{
  "num_hidden_layers": 11,
  "hidden_size": 160,
  "num_attention_heads": 2,
  "num_key_value_heads": 2,
  "head_dim": 64,
  "intermediate_size": 448,
  "vocab_size": 2494,
  "hidden_act": "swiglu",
  "norm": "rmsnorm",
  "norm_place": "pre",
  "norm_eps": 1e-05,
  "positions": "rope",
  "rope_theta": 10000.0,
  "rope_fraction": 1.0,
  "qk_norm": false,
  "attn_scale": 0.125,
  "bias": "none",
  "tie_word_embeddings": false,
  "parallel_block": false,
  "init": "trunc",
  "init_std_qkv": 0.0395,
  "init_std_o": 0.00943,
  "init_std_up": 0.0395,
  "init_std_down": 0.00503,
  "init_out_by_depth": true,
  "optimizer": "muon_variant",
  "learning_rate": 0.00244,
  "lr_mult_down": 0.7,
  "beta1": 0.9,
  "lr_head": 0.00527,
  "max_grad_norm": 1.0,
  "warmup_steps": 200,
  "schedule": "wsd",
  "decay_fraction": 0.723,
  "decay_shape": "linear",
  "final_lr_fraction": 0.0,
  "batch_tokens": 16384,
  "max_seq_len": 256,
  "doc_mask": false,
  "train_tokens": 100100000,
  "max_steps": 6110,
  "dataset": "wikipedia_en"
}
Each number is 500 + 40 x the weight over its row's rms, rounded and kept within 0 to 999. Layers, rows and columns count from 0. Numbers have three digits each. The size before them is the row's rms in percent of the matrix's.

# layer 3 attention query, 128x160, rms 0.0896, rows 0-127, columns 64-95
069:463573539533449537491434510507483438472417541426494463528478568494533504528501477453491480513530
067:460542499512525596474528523467474439479460481458505452512446523477516482451536527483508553468494
082:526510495502580410512461508477504456488578572525457527460546463505531542559478483533536529515528
078:550506386405499524510467427528530464440536510473444508512546508536394497563481502523513523511517
079:434474555534523486482485501423486516498477561562496451489391532486527569524467573518521505456491
090:499441573550527508410499490440506477500536514514481547482414512478513566477451557479473507403472
096:496512552460494448480521558527563478526574567469469494507466478501535579584494465500517486499442
082:526490495479504533447494453465420510536442441539465515482509573424493496467482519497500516485518
097:535518494496491510489504483533481531511568470503490496536518486514481486493498437518515474572549
095:509430531473534516466506491590495585464556450432517530488554427493513514479512539504496532494513
094:451448498481470445520526532484456502457466510559534530479484467464444515526489496508423541484503
094:512547469460486510470538482513477575528461497541481520473462481394517532503500513528517504492486
093:479471508522502516485457462501495505493523470471480472473398497472555457493502508486550426469462
085:472532503472457498488510430574517529497410479504559453466457519470495517507460512542541526557481
092:498562566531512485522503449525471532515516513480492461494523465531478577544506498463492559538447
089:504561563515481559434522530422471478486517523459551408506490543531540535405462502470524548466492
082:564512544491515503553379436401569521496538502511532524456442480448472485507571533580556532494435
088:507458399529482434512523511407399516469497462421509582489576547436449486526531521528442510409425
079:516468520542567526452555495486508556470465510513483430532461488468520521565515494551482470529560
082:486491496451455502493586450499516461484416512580500509474558521502498524508504482487502486508510
082:462482534515486463495453458505456496503434448487559499528510529521520546498519531571525410438502
085:469534454469528537459548458549507465546499491525486484480482456543541451444460485496448528508515
088:535528483533463483534427485537532453482467474381523502497500476528481512496569501500482461419434
098:525478533525449451531480484499504509533496485490483559493512528527507494488560470556616490443557
086:488472537542545508516576579539468480436475531523507503513546513482504531504463529544529457471550
081:512427537481444540495493481529554514499468509409552495520529523579479446485514467523456513495520
085:489544495512489512528560498451436463510529445560591509540456492510517562541427530467561550472571
081:480526480546557501500471514569502510432583588468521517492543425496426462453565535496575528428527
085:523476531541516508521494457525511527515541517542496518483505485444503443521466474473506546473459
077:495525541574479502454441506548491541461555573546549507457538537520524504514515501562532549533479
082:470494516457470535481569470477521547483487502459520493498542526477458448473502486537539490436521
088:585444523519520539492420523459528448532451614449460473460567487462545460455559463503526561458478
075:521543420500448515505525542556508520548534501473486552522557483460483508454517520482535492563551
069:500499471451482557561471500545437541515457375498471537480504505471401463458508581535535502444555
081:480463609506492527521482534495484448498465589528492526442451513484508493530495539473506493510411
078:536496519510490487523520505531487433487475575511548526441523462512474474512546449474500457532440
078:490532467470498576459491457441490470510521572455465503503458492535441513497493454516504481485460
077:571506463484472454498502531572578496496468466442425505488504521486485431474552507457471509455462
085:483446442476482418480501473534477554549431531595530530461464456460542473475493467536461511531485
096:507481452500499446466530463507519482502492518471467569513479489459464484465440503444483551490455
080:555466517524485475517495452561494545525395429535517560464529548473476534433531534531493471460536
084:565531520533512558502409517416470442445487520456448490475525483508549520493568481509525521408519
086:486536467503521492471532515511475525499485511481527481542461500485447579445480505525459598474474
078:447453535569499468480511501484473514531458497516543537529466566442492513507497529551538539482413
084:544438466458493543494462499509464514502515510499565529543490448484465498427518536504533470500521
090:472478518511468515506477480406521575519519542478414534514449560551466517576487546476530440406558
091:507599502474532545475478486454468538506465553457539451536481549518504453520484534480530442477514
090:520503505491508436527511484427539476503517510461465530466502511499444495522500463504526511539528
097:536474508566582550467437545545476466502521480501407492490490429526511501484479511471479512494525
084:538487496543522512477563502502545514452537513489422482520551464486452548517493515522529572463608
092:510480520504468465409534442477514514469501542388471545567515528515546481531496470533465470447489
088:555492522539495474514545562465482480485452547485502548567457543550484482492430498457542477471501
089:542594460566530415474476505511499482564497485463458513483519591513473462509491473450530487496465
083:457513488540474454491505479478537509452606454534484487373524478440474547487528484516450489479471
087:514519558548539507448465441501500473457536478446499510531450554506460496546495520401516462490412
093:471367519452486486520495481530490512474533479571471371497544481475467505479558583523494511514530
086:493560561486565516504451517417479492493416456445503440529531497516534503523495472467520563479392
086:479504560567530443540494560469482500490578515441526564547529507504576499502468560458535544555498
088:492487565522419541458460569531478496561577581472510482550481426525544500501492442497452530528527
090:525506458579540507515377584496558526485504488524538480489504483533521440534507529449514483574496
095:484487492522524530452538529498508424461567498520610431457458513406469536414554506503552507436449
087:505568458558436565544493488558490515565515529476498473530521509482539489540495468426477466547472
075:508454509486532496548495591545485535422487550483486502527532470526542507482568440429497569540465
092:482468521462533589522599564482519522545413483441494474513506554553579520486526472472472496520460
073:492474457556502540501503471533504427507536536512519404494582439522508444508500488513534529520542
073:455377475469508426464522470490401487503464538485482515524515434558553473486465537567470495537560
072:476499459550508562569480446543508571496529506539480570495547451471460498482548465483518459450561
068:512501496414473479502550496454497488485484460528462400516492467468566493542470510543549409502540
073:452461586541523567550576539427499414494502522517514553530519561534522469420533529476518535409469
085:491504519475487514480500543579528568504508554496505512504482404562541524582506505514450568529552
083:522461542581552475495526529509457444512570540473476494480509491549462484503483489504517431465482
087:456491583549489547459539484534465546531520524427471538517481473495545486560522455459494562535483
086:520497444510514544473606536518537437463520473485498499549491494521473523546538534537570466546532
090:587519479555450520455584606506532561468519487488508447535492431552542522553498489444488522521491
080:495556524534465489492513463564528404505514462514443441516498429515462495466550536522529572478416
092:489523445489472530461423462486432482548459464449465544518483537475494491449505464538513482459545
096:418570586490555459582519491429489514448540469495543573417496540430463517497606496466499528528488
093:468486486549565521512534526497535527485503535501443487564455502460563529513514554496532490523466
097:517450561604489565478496464513552529541501492565493520493458485467504438481467512561521565500551
122:500487486587457489453456436501552448616522539500503485575473501492522482512542567585559547558497
124:373500505447513531579536483431511546438515542511573530506469532508506560544515502542532535532579
130:506549595457545442478501518480470521527458449499452532486500472518500458555472433530502492452456
127:459516401513483495480503405518500483525550442462482520541428509459534507531518434552570530577493
133:520455487457496538498512554578485479491547524555419499469564490525448461514567470505506482505492
138:481486440499504538425496449544447486421508543494528469441520496563506497528429496479528454498507
133:450538450511540506548567506443554453499539515552503489591516543489499448456415548470453485559536
144:561567550489527502521450502489481541529494528467467499551513560533474514515397534563539488531488
126:501556468450470505532466521410475507530512452545575498506538528523516412493563497525497550490469
137:549514530550477503539518493586524491483548510434432554423553439476475544405518470499505508524490
137:499525571505457507563439522514504540488519546556521523542460584468538489469533480492485449460484
131:480448556450550578511446520440534481471449495514486546496514497507529516491457483528497528459443
131:547543470510516518507544529539408555596525549521580488452536532532483411602509472433478494490476
127:514565521474501480440491433513457519487488570487416515458489516511464576555497479434534453487508
133:490519488522527546567468458457504504513551534489525518525488468535537528498539592465509488513479
140:466480517481576514532424520514592575548509499450486458465505535448413571610516475482493506502516
129:473457498455533435478548552487526411464549526460522538419437546505491451494557466488485514473476
074:516424522545496571451488450560481512540458461527508502494558462448506468508605513461579534501469
065:553488561544551465497491505498495553465508571461530424456503495510494490477546480482429522443514
076:491491515485556483520462481488552466489436412491489535479515461505534541514546590490545532496470
066:487600459590512497483549513564488532450537568507499508468483505531493538539549507437515480539506
080:452546481459567466527519429443497514566473491479527575488475563453482450487533554521556546524486
075:548470499474518435539494561484544499454513443507544537473416536508546591560433512442484522485551
072:518482492480482577558513529544532547548555424477456441499462444545392522454527475478536470506503
084:459529533489560463545509548390565434550526498515490558515481515642534483525487486522520529508502
094:425503503511414474507506462549506475560460515460518489485479461516472501479459555546503501506537
083:519472531513599500503507490482550492539488504479493537519513526535475474457428447502473501513476
089:475473548481553483474512452576495435532480452505514530454501498472433530486483513487497501430532
098:458494565481428432518534487491437528545493548499461507498497542527513579534438481528433570491470
091:495478488474437438569507555519562482508507516525457475519550512465468517464480606524490506499535
090:532499542510540494464503507446505557533484589502456481535479486548454502483507494451594502590494
113:567438530470474529522486439501500496477531503590537506471517496533466468496518477510470524499564
119:561501477426466477472447443505447414531497440488506534502490590436509503521491513500472610434477
116:537422520495476427557465496490531495469514505556494463484484561465539460548539518490494502595566
127:465466539544549484424565548488542495595491484501503528471558489519560502393513408472536482575466
127:464557462495448489482590495443534461511476517516538475523497486488497487457487528549485500489452
130:491469529555448445623513421478481587450520493544440471543563507443482478510456525459506604519479
131:492492468467484495462453582525546504466501518556481530482484442512428483500507552557545435445482
144:484475515546498527472515454485569629510468517500535457481552515416444549522462503518548522541497
132:559516380584477458554598527502541486548491522504472515508543522508522533453522474486459550451478
134:523550427494498507514462558420490518453526467506513430469476490511520514481555434496505456483491
138:495438403460450528499479465505502473510527483527508563503475459435551494534498517405498514478517
139:590510462547564525459499406519536549490462510543574562512418436454475565446451513485449518534440
142:460485499496565480530534476493449455533531519501567476471458518451546495554534450492463514484510
133:519494561520556504530521543509569426520483481521505509517463444510518478490554483513506524473541
135:538540451426517486474532478483524491385474475510539470506531527526445523527469509473490545500554
137:511532442470491476516512557518462509516512497551506497558473586520512508516497489502488465571425
139:529499560467541522518518506552532427571499512484531507447502489446493397507461523486422590499496
141:588507476516469492512448507514507543545504513505544464541501433532473525507496615506523467518461
# layer 3 attention key, 128x160, rms 0.0951, rows 0-127, columns 64-95
070:514493454472496470494529460539459529531549550448474501515535509478528481439480466519497478496444
074:498473536509484524470539442548417550494482558479544476543538496538545441587531486474437465548473
065:603524400506485514473474512518517489474522475551564509552498445468487502487550480575485508498452
079:500490607505484532448510534460492489414506481498444471428484484475538522429525599458416515504551
090:498545499476481470496504444574529439504488493515453587536505495486471494523486451461459535556436
070:537525491538460445506458528555537552552476469492552469538576461591580488501543536497500437546533
092:539550489472555428499478469485493557480580545426483501447528476568489472509461470514517558485478
092:518579478518466427488453420448557467511477570463505554520523521478540508526477489551543530487442
108:550443466528509485512481569544441495480534447556457514464507478413468511489523537504479436474593
092:521535477477502519534517490485423459443527474582488491389513444458440532529539486418540496445488
093:471475573488464545498566531445496512477485587527489482562494553552454518494503432543552507569483
094:454549592512507556409475411492555481522484567508550557496497545551513494421537515571514476461481
086:464526488498507476548466511482518558511450473434543506482554499541498518541506488481486512429561
104:505498470502470551431477477563529480517425585505513518576467487466476517478484486506468496547470
098:450445536525545425521466509496464452449553560444485515462479526540497521530525521472519531468418
107:540443522516557438516501497465490501444603471516431540426542471539442479485579504486458521515565
089:532555528512539475486503523502457522511517499490464443477477523534559530495527480529540520450471
090:507480538504537493475512468476505498415456500433447526536457489431444476541539525504491487458479
087:498598493475496489487501522507538547532466541494483572571463497532531453543495455481574488533503
085:498465546527492551518581419451496538571500528459434503539501492472533440522475525550507528503493
090:491515508465491469519505488474512569524484506448521522448534520533518544545506460538470504512535
088:499490546481529472531438492528497509483515528475558485459562520545584462433497502470516578512469
090:441496534521506515478528498519459478458478519505525446516454479481479467575518581513496582528456
097:510508531493510603479540492487516450449493440665474388527452443516506519448410576527518476555496
088:498515518537567486563453483467485533488467471471473572466547474534495486509506467564549469491495
087:526497512511464520500531471563515514482486510511503474549470451421465502454414535471552471521396
091:531490548510504553541537487545465555457452477506494575545567467455444545500530428477542497481559
084:498461438488519519515554435575519537546509556529525495495451523569370455532551522509560533510567
085:537546525508470441517545482544501494463429459513438477452484526420458543524583564456476434478489
080:535485471540585463500520514438445462493529559516536466458452425425572553523516500549503449554528
077:533429449491485481532512462503508394502518522511440529503513507460512433604530578504561539468481
080:487501495504569398470584556549505492447572436497438494518537458526526486536477583506553402446527
069:488463466480490496556486458462494492534473459579475472504475516475493529534427487559497471433517
079:512495491528515529468480462448521575478475464548546496488494550500533579490506526534511522412505
079:541530433473540443480487516485512535498556487465576594565492455509509449464526428477482560553497
079:611513442465454496516430484521552504495473442483451555459503519480523550441469555504483498443470
081:434499556558529540508567434512503517549551575510561516551454566554516519522516472436548481500454
092:433510508454474534443569497508465505520497432482421449499529470480515509478419492455496441445491
082:467548534501552410558410549396468521490491532490494588526491572545501478477493454474562566500479
080:523513474556548467504557535440446467543504518447427544456484559463531478493527470503484516426436
086:572451484501497510536536503499542517501481496476548515483524531512485485499539457556498470578552
082:550489498432500446540493518532472534468514462573466520443552463539467493497507505529479500422512
089:494488531504509502518535484493510479477534531539490470579507531496489494443492479559519470548485
082:455517531450453548389513559473524492532468595475516431617554611473503543493542482484468460504484
086:471563531512536543549457513501451578467453432468530518502469460564473534496433514544526498502442
093:409494469486477543481479459522508503564494475479461503530465467502507475496560480497461449514573
093:508521460495482522477550573597440506480522469480452463582481461472522516452492504568491492471554
109:548488469582497445578467467498483496494578499465477495421538478495514521514520458465439544449462
098:458461561522459508414537493481557517482510459516483489574542494547519466430495503485460451535513
089:456546535469469618464499472550507479480466477544523424528492471497536509531514527489529487484502
089:552495491569540524559489538466471490463523452451465478463499496571493488573475499522417490471486
084:503510496434448531470535528500506566541490464519557495500547474512461464481473485581452564535505
090:528405543506475523511576505499561505487506532528480464546547431475489523479440505505470520522560
085:494501512431502479415577484595522464526509452544471475566531570483529497497455578563488524530451
105:471516439507472481490499479565481504526498475514512443568476485518473475481405484467441512511541
091:475509437492425554532518517564588549509503436493562461529521516500459446466450478533534548527460
085:469504505481482493493561560503466469509519492584392545420514474502538487520512579510510552505550
075:578439456417594494515517477501577482472569533480550507519469454421401494508514442411482421469532
088:536516450465501485515443485540429513443536469446484518443519466489491559522483492490532572499503
090:518517477437487420483544426570452511417487537497492522482511479539521516503452481539490558512477
097:536546451542512496496510487537498546445495446441501436514556505545506472516515510497546542532418
080:440524462461462434451587502446521483450458537507523572505492523565482492468545511549517539555439
073:549534514474579518531453535523481451496468517422517547451516509517442518533495514515517500506516
098:453464440513482570447502484465534543494451467506471399496486504481493498518418501546492456515526
062:512498480502566541457487488477507520514485502461435543459458407549489529532481519514437430541471
065:532610416469513513479539526505508508498455463531428406503476477467474556495463492495498457504475
063:539454540498436482566556436471507431552526463480517494505481558507498483521501534562449505499456
069:524432544429568468479482525471518530547580564552540540471584501496526482484495520511497559470450
074:496509555448555468548466468437467500490418490536581513482505463464450533575485511428561531495486
072:509510511454475536497440498473472477488548476516553463572558498551418525464575489498557522477590
080:472475559496516432573430550473527523471462492535530551556462467478449423511525471521592422520504
080:548524495512565520524477473511558593454539491520551423604513504544503532472508478461532474488563
072:495565544417481505492484498410528570480495531503537587516514526497496512495568504494484561503551
078:483439490490516547511517567488482545491506516535472470452554555540485497497501535461470491419571
077:500494502467536532534465430406518496439449495495508516521476558520558453472525538547575499535506
090:504504512469530562559454454492539455511459458485480598454512489459503428529529504549533515470427
094:471444450462495568505551512494451506528503500523479526554552555448505509413545461597515526474531
098:489475430491540502528492483537532476463498545517453480471551484489537473497492504595462522474515
106:507509539460606429541505509380554523494477528495511556596519502575536433516564510526500474506479
115:513513545442464565520512456494481483457525472527481433556477532501463406499472496481512508477471
129:493554545493542485585521450470483439475499481477477486441463529491464453475482496434514519502484
131:496563587464496499535517435517488471468573495507476496470481543456527514507471471546507411448524
127:484473531537499473539499494577474506511503484461557507478479474538519452468503404464547549419553
132:489466466474520501501484483426542551524515550513555556440591549492472511475526497422538481453472
133:510557545533570483492488502516516514527493492434514529508476500521450529520554453575460498530480
131:475489508405509449496546459505455471496580493471467502561509502515475455438501520571548489461503
143:534514499493546514500437527562491455537529558509471475563540535519508442458440457501489476505536
131:465475441433607468610442454515544539552507492520538534529520527487460528445533527526466482481388
140:496553511526483474401415449491539505465484563542522417539502453523500481481427466513480580517508
136:500445504550500498487494562507545534510528508490520468540456505437487476465561559515546494477402
132:478509516481592537517556545444495488513473535483522529472503570477599459505533507567561557486447
134:567565483485531561502549487513519532539531505473515511448518534441520537422467518479474479518453
132:501586593495465461451529556410487567515551533542527506466530467511489507561537456486487557487518
135:520502468480561519601502529474483505490527558510500458417432477483448527535512557452558451574547
140:470436483503550412528426586470497524520537529440445505539519484495552460506485520542527513485430
133:507440482456518504524499453503595435447556494495481539418557503505498532464497503480507512446483
063:506640557568488514508489499453503493482498487472577534543508471530473474492486477439515558466548
057:508535589551486499596418528503444467544481500465568523429460503481454464501541486499503447571472
064:514514460516460475493454514509489474449591519563477474417484503585487501516471498446480443453556
065:557468546499457544495555442517458573501469532474471520525505541449495476508490527537549466529508
065:530499564492449474502503500479443512470610527455449500482502560556486447542491485459447502478513
071:499534500516567505467481547521454470401540613538493454463518453495609538487434519578495563547529
064:439465523533505499441546524510460511487524535488490494518530542578583446492398456564509522426507
084:517552486448473454509422520590540509505489493500539461520498480473477527544506489479363508468476
069:542540525509444526513503561481538515483450475506494579612509534534547528526530501438513509571515
085:445507493461461518482527552582552512461520484482489549463456467517511566484542483555460530515433
082:555563593493510462501548505460434519476471527507517549557452466513469495543527501449557474517461
085:510528476528504485534436453420510488528459474489575542558527510448513466459534504508510456469517
090:446517457443476497509546444508509577530482479470526469527465530526516436478552504617501534548517
089:490449547504460554511488465456516494468518527455561537519469558581570503488452446526563532508442
104:520479531529446528524502500508421537535567465516502532487495471537435483543461464452504537513545
120:452441463508490536495485561538501472509491573484537485535477539533555572533457464538426551467435
119:523487510416424470530528505488454507495450482513493463542468534495498538548512455548560466576488
137:471530522529510513513477458476569526503445539529508478524541470516543522467495489461589497514575
129:507419453538587482446505464454432488485489515500541490578492425475504447493430512530510528551531
128:556484486457403436572606525486501516471510506488450501411507460437487582460551500537518472437483
134:452523466526474524510513507517549463442513505458467490529541503432481506467472505491423504535449
143:548524511524515462522510454528566526442475568520483480487538522494498507504502521481488490432532
134:496475520616479443485546502545463468493501477477522482556556458519552546473521524528535480475525
133:580496525516524536437537488440510514485472459509555473484478469536528556444606497480485517573515
133:517541470426407481478503501521485516510535528558525503498508519499574461531537464566491518504527
139:517555518520521440438500491553484547499489528586449494393460487540470591536457502499532492498474
144:490491489513460499422501483448473433547482528486464490452447500529426429492453499472549513488561
131:540455473531486571487504500469519496510505510477522503592541534604495517531559517401530492472496
138:548510554618516570480569485469469526458473491466503535434495475474468485541532482509465426504483
136:515559467507536517548487447486507501458478526478532557506512514490540474485598426443567472591485
136:491480479553528501515519519556515436501475384531419495486526498484434538440474523517455587496522
137:518580486562547537473458510523616490478475520517466548496452511453471461456491554461521453522540
# layer 3 attention value, 128x160, rms 0.0709, rows 0-77, columns 64-95
095:531537500528520477524536533554540534440559454495492421499531605578538490518571525484495556455529
103:518498548493503534452436526512530451464500518527544495555493587519526456451485482481492485489478
106:512509521536541426478572487491479505527468558536420436471496459532494544493563567501496489525492
111:521451459585518530535526462498573477540465470474522456516456503533478441469494529566497532582525
105:482506427541512474513524448516506543480588479467538398472487545478546512481449451502444539453451
102:498521519492511471489542512496493515543508471497516460533545526496515516523470424462462432504522
102:460525535481504514465404493464479581496482469558471496543461519498518417524489494550536554483541
099:407474494540474543452510448467478403479508535488474511527559497525529527550554530501485528519571
116:512508441503497454553501489490395447511442543519467478520554552554473510501420531468555529498502
107:517573450485568495561489502538490582513447464583440529534435450521452519595526534491531510533504
117:460490493382484503497510548574534515511544440429517478411509470538494529498508491606540567503506
104:555549522512552557498458435578407419461454555497509421475517484537462531488590475542523443547511
114:557579491597486479548435553526537490522581573462501506454538502508557484483451499492474487498480
102:508463466560483499488552526494535519533455527531449515513477483461418530534519584492575481484499
109:499436532537504563441555492511531536480508485481555559476492458487503462508503521546553538524467
105:494494543506487523590511543539493441494542472472513516486473469504518534607414581402449449489513
105:475417465419488502485505493608553508505570481545500568502487524527486482473613537487516515556497
101:464564505537461584435492493483505497501594529487478435437474480461554493472490567488560442538446
114:550469525525496497468506506461458502559554523476543388510526470498524558451521490534494587515587
104:477466498477480493460456554418490494513527467600532521550491514452435490485499497553447525492549
113:465454493542525514554534554388519513527489542521521477503536479488496468513496428470469475552553
118:459573466507421523410480519529476511496507565522507486538522476452521492593532544523460496498471
113:498567451526458510535563529492528592501496460448439526545443501484466457519532503423494485424469
120:511548512527528498489458417499512482525508532500534591456560490508561470408509440520414468490469
106:577504424505507621509518532489557555620434483438464517483574577536479462502533504495556532554476
105:473498453482507603548452471506495604467534461559515521513453484486485490487574549550461483512505
105:568562522560506505532550558455513503523471491527453457518561526484506525517523507517518424543555
109:486456578442411541499421528494472532443493498556481464505454493442465497534485435419371432515504
098:408573477492509442501531509495440550535552584496612473475500461555527558518465562479497460564537
095:515494560499591550533481384542547400536487507505520415497496554510449522511479525515543469548443
111:485490479483541514510543447468500533558460535465514453556564448533466498476561434489526468540528
113:488484490434565482514478456473497443575390470543458486448536506562481504463482563494502468543570
103:495450470518464522496467528468514476469563496422506491524542434476487510526486542545487450367426
101:530554575527476473413444445508559520499503473552460460504520465473513488502618583546501523490531
101:433440544517539496449537442543455471499506507476485520492481475531450468528476440547478484581495
099:464467515541467430553479480475482530486480467513469490523582497462509534534474536427510569455469
110:534463589484564481452504534547499486496585485511531513495496577518472467524528432439493482513489
099:569501534494598501409404526482522588466510525459515545513583534490502537519489449516508477504506
113:475511511455507517514488546439453548545490505506526521543487486446484509535519541524532471440490
098:508499500485494432512527532464494466555542481478515535544452514469462449532490586467449548470465
112:410531541479494495547437534462534510414496505455473520520475568440452508444449501486581510467498
108:517434527447485510484507500398470426458464496530523521508443495512422480558525447521521464575505
116:515546453516504536495468568390497424494523551462535567511534479474557509541536436532461481539498
109:551485470449449470554532536491532556537552456492494506505462531454464471439484483460516514529537
109:505544475465515431556454573457485465443590528567512449544492467509452510531462514468470471490542
098:489421452439490514584544486566429456444444463522513499467460519464468538519451500540474551469552
110:475486505522437548480434471519543477444486426453473518458480485450456518565462491496450470486536
098:507413466440454472534462458556471568481486477491456510471515510503469499514553518440575519451510
106:513503525451549507551514514577560454513474526534430482531500495571485465460526511421497505528539
113:522471510513472472466426459581496507527473474502358560489487493454511519509485529509488441602451
104:508473487531451601484494478459538468383501563522435513477510531545497502486471501456546453488506
101:511551521456538454535462509435411532544463498501498479552461424508530545488439492489501469519544
102:522545524515589559579500493556467520499467542473530503514528485529566452408477505504529557469445
113:490526497499527551552495515511534484557583520498502496494523452452539459556486514554497519538466
113:522489476473508494470554461452454530489477512489493520565574481463494491573410533451534571507417
113:491441543486537510498496583449553451581561506483540517528444501520489468403527453454550482508494
113:479523549545529435485491484487491509489541438532473482543468539524484463497552510492584551468542
101:481537528483562446512509559498527454483553465503495518532506487478452450485535488530513486432467
114:452516531465497563494434563523495527476503486569486501531489509545497530451447464480483431496495
113:554505547477578499547499497439482563569470563537550544528536466500561601470481475489502510519601
110:460540564486565569554586494503448512522487481499547465548531455557426585534525544479576464529489
107:519483538476534475504444399517594520514489458550501556514405515519469476528464514504525510532483
097:578526473529526539416469528538425517468591558517486550523535533498493484463426521476541487473464
102:489538447478425487493506516444481488549534499530509564525514520498507522478457535538460538544512
089:539526494556578462476488449450458559467488511492582526516488539546541504471450471554420493486503
082:553502561522591552546464529548561536469455509538485524422525530469541443456499498414476482453459
089:444485500480470560523543562523496530541528525481591600467507602458543494504452477512503547506542
092:513514470548511504392495443429499545457435508486518463477473463436504447574588534520508474502515
095:486548496457498504540429536544481528518449452525467523493495467478387490527497546493531533573473
094:510471551539496493512579543536490537518577441498484520508507455558468507462537453485638469503506
086:456510442445502470436541478542466430523539515518489487536537474444495496554474427474484438533498
091:464552506502517471498509436457467534465458477505533479463502550529501516542377453447551477470538
087:555542509417503454510474523572492463528545572468453403531510461492574417476485548480559501495534
090:488463517488485500506466587491522550426585500407473507527512475483462488459473542514500513536528
087:511472488469475543586426532576488432544510530546541522480482470483471497418502497481500486441529
091:516534471422448451567507597505601483529461478522559492460512535495434468520459483494498521476489
095:448497501514542489456578552480504436493575455473496451532516519570496505435534520453558514529479
083:507436443505508477536565413467534508490454429535422501548505535492483545552583552493494473451542
# layer 3 attention output (transposed), 128x160, rms 0.0619, rows 0-76, columns 64-95
094:524484493476411502513538427448396476530473473500469524479490439542490452587482467453533488540493
106:527517504520527476436509572427521500556450539521525517489526523491485524521514514507516456505462
106:489501528512449552443503506481446431474534368484579512531578547529548514473490430497541507399492
115:548511544562492477484421520478544504452429511488475551516511496506508505566500540433535483536456
102:503505472485437499496524560497448413433539520557516546462553496475486503514502454550471508467576
112:525435411435498538503468384521529478491481443530469517497510534438486435540566477499471470450473
103:476511498506464505529570486506450475501555543535503477426492484452540434518553504546492440492487
102:540524604467529479543493496453510504586556537450533483528448502561501533559554477450469486472487
109:488486491447500458499511545493406521506468473555504521484447489488494549528482543487537489509442
108:498481478468515415467484446510526470491494468492556508534455504505483477405520498542473470506449
114:520515443549503495527444551499473510551468499518497493530434518489453461495484543497474522515468
108:443446519436513453398478455481427517537496519535473494515480455508535551514464536498480523462547
113:549453488512518461568467493500436519508524487516495477521457489501503485481452592522556496480512
102:492461531485486467526463481453514418516598473569491477508465497474494515498517576515445501487512
114:504572488482495515539485444545508550513583544436443429506436488475560515518528460386402493543465
101:495515542449486506521528439446560568516499506485535466462482546533482490543581463517489444460503
101:461581559537523492513441540394490483607483595479511505477428474480467522506467511503487536527483
103:450396500507464511445440483517451484454505488483512480487545548475488448457463489511518454455534
103:477532476474537491507517481576485566576529473508473488501503487487537492538454449473518506507535
099:507428546584454469482517490533522471441537609445505470436495554566508432562511413547539438545492
108:527512506462480511511527456637587478457518499480512525505520523560488476513491523502545580445535
113:557437535475461505562513485478497521520533490529484502501525513526490478509494512509516460469540
115:582479437499443425508531530513475491464497520551547487448518456566501531440487501504515459553543
120:482484467526463517493488529522493504473443500485596499577511500465560539436538567519491529500495
109:572527540521542446498480627528461556487523522506460510547399468422524497536442540402443480515442
112:541506543537556497510524527491561491443525576425512512590457522566535491478464482517496475557476
100:520474473454508531563491483502507549507501392496490479499504465509435460458509494489481498572449
102:426497549524484536520550420476563539515566512585474541476534508484512555517515463578498547526489
106:397390581511459559546493517536506415514540510453469525494556525546455524483524508452513534462550
098:576552563456502489479480459477463482451526533513508476502471500489450502517462505484508504444503
110:471501534526458502546511556523505527509479429438422515528402464555504527507474546463507498506473
121:482537547474454482470484559426502549473478478456531473556484525530470558509549515454450495481492
102:485526450481523574551510464541496582547501550548539472558429470561475503533523509518448445523548
100:498547583569566403491485489506482531535555490475523505505513480566477506523426466529534545464487
091:497530444517506496495549594513489498602549536482442457504480521473484534509523504443491465500477
106:527573533554478490563568478504466515461485516436502507514469570484475547597541483542518529587568
113:508550519536517506520504498450537476422496526520468464494615461499518476462518450509536571468452
103:468531478557516487489548515564498502507554502500498445548383426491474490558512491482489568496514
108:439402522501490489474564485554496496476584513488551474517535480537453477528528525527469520510524
108:485411419448485499575466477476578507484510453477531581404535497530518492492453546491470466525489
109:503457440499559505501521510438454437490463489545493502522510498482497483497543515515478518433497
108:550448429484428544496468534494569475475514486443475457473498511458523485549492463485495503467523
117:517444479421588430490508533552539554516426496535477487431469561526515488478542524485505546539495
113:518532468555539508531493566441509494511550557514469519503449515499554420481503474513555495482463
105:504525479494528533506532534450494525497445493535507581493475417486571530523517482509504476559585
102:510572587462511553459516514445483540576507553531411494498400498444519463501486472492446488551534
111:448529544498545480470482490456499440495461525500561482486498479452516491500509551514450490518469
102:515523472552472496465493514465444511505476507575495598443527520500512530554497480514548536545525
104:477523521512530513516499504495590420490602539426471543466496509507480525532458490468529565532437
111:451483452466490543424544495437471497556417551494556492459463575549524506481472444512464529490444
112:570508496533519527509500546455503471542471516513488440516552489537551494519490473507503528519488
097:401502424523513492523569499578507429433457434480512522498552495557494519531532506574498465513477
105:488487503519465511533454539517506487483485340441484552529504480511538520516495498467473549551506
112:473516426485428485533539528550553489553519498476465509483511506464480454544452499494510507556513
106:577504526501437481562566474454460558508522517461497458479455516438485552552512514540436524509575
107:456491443531507506558434553488514444439490505490487498510516520462493478551518538522579503519473
116:469489475592466494431523440488407510552461532495513538493431454489455558628482486444445553556451
107:488422462473538492524492450460483466469553472572526518442547452500494515470566529540458532471543
110:569466510542595526513511473499569425432494495460494481531536449475440460405586458486531538502455
114:444473522510540508532498510546550504502525410506447512498413454525533446479482473507539525520500
112:447538501435451527457472515388481466550503487376503516539488533505472554549542453512533462562520
119:496469497593473529450460532485515432516555576523550497435503480495539494444474444472430572515386
101:506486454536537510518546514508456446487473431564518537516523462389507525399470504486465572522527
100:489485471475507537483516501486595531424499496493525517531543443568513487449472536535560517507526
084:511483438497494472517489574452549503554543508570481459498469514451511485458537515453411448475481
085:444446535513450467466396478431472410476545475454499497507508490485482475541479564529511484506571
090:504477551512480471464467433547508482596413484536525481542466475431544531543477460536520468457515
094:473478546507424505484461490544488464496507510522433492499632527493483498414498470547418496524490
088:511556516510474462491478466441487472523582501416521451541492508516477504492500487480438571448472
085:423546564510551480488493445439555530522517621537493529518524551502453558508511563524413535491501
099:572511483554505521502455559477529531481455483500460504441496426599471499474486514526521590510514
089:581555516559500414558482490514516476498566515534516577525546474474496461472573512479494493480502
094:514488509590495477500512559438472542490442479470514549490536539500479510516522468457470507548440
094:503493491542450514469503553423436477527470500550527483453580474552479462456499505590518475460515
084:557555521537531490434509423523471519376460502467528519492490469568541459576491441453537512465459
087:440536534550554577448513486528461475521527506518435498521490534510509525511548484497513413538575
093:532486486508457511569449488549458553445487533482469465465551448383531558537489460531469544540509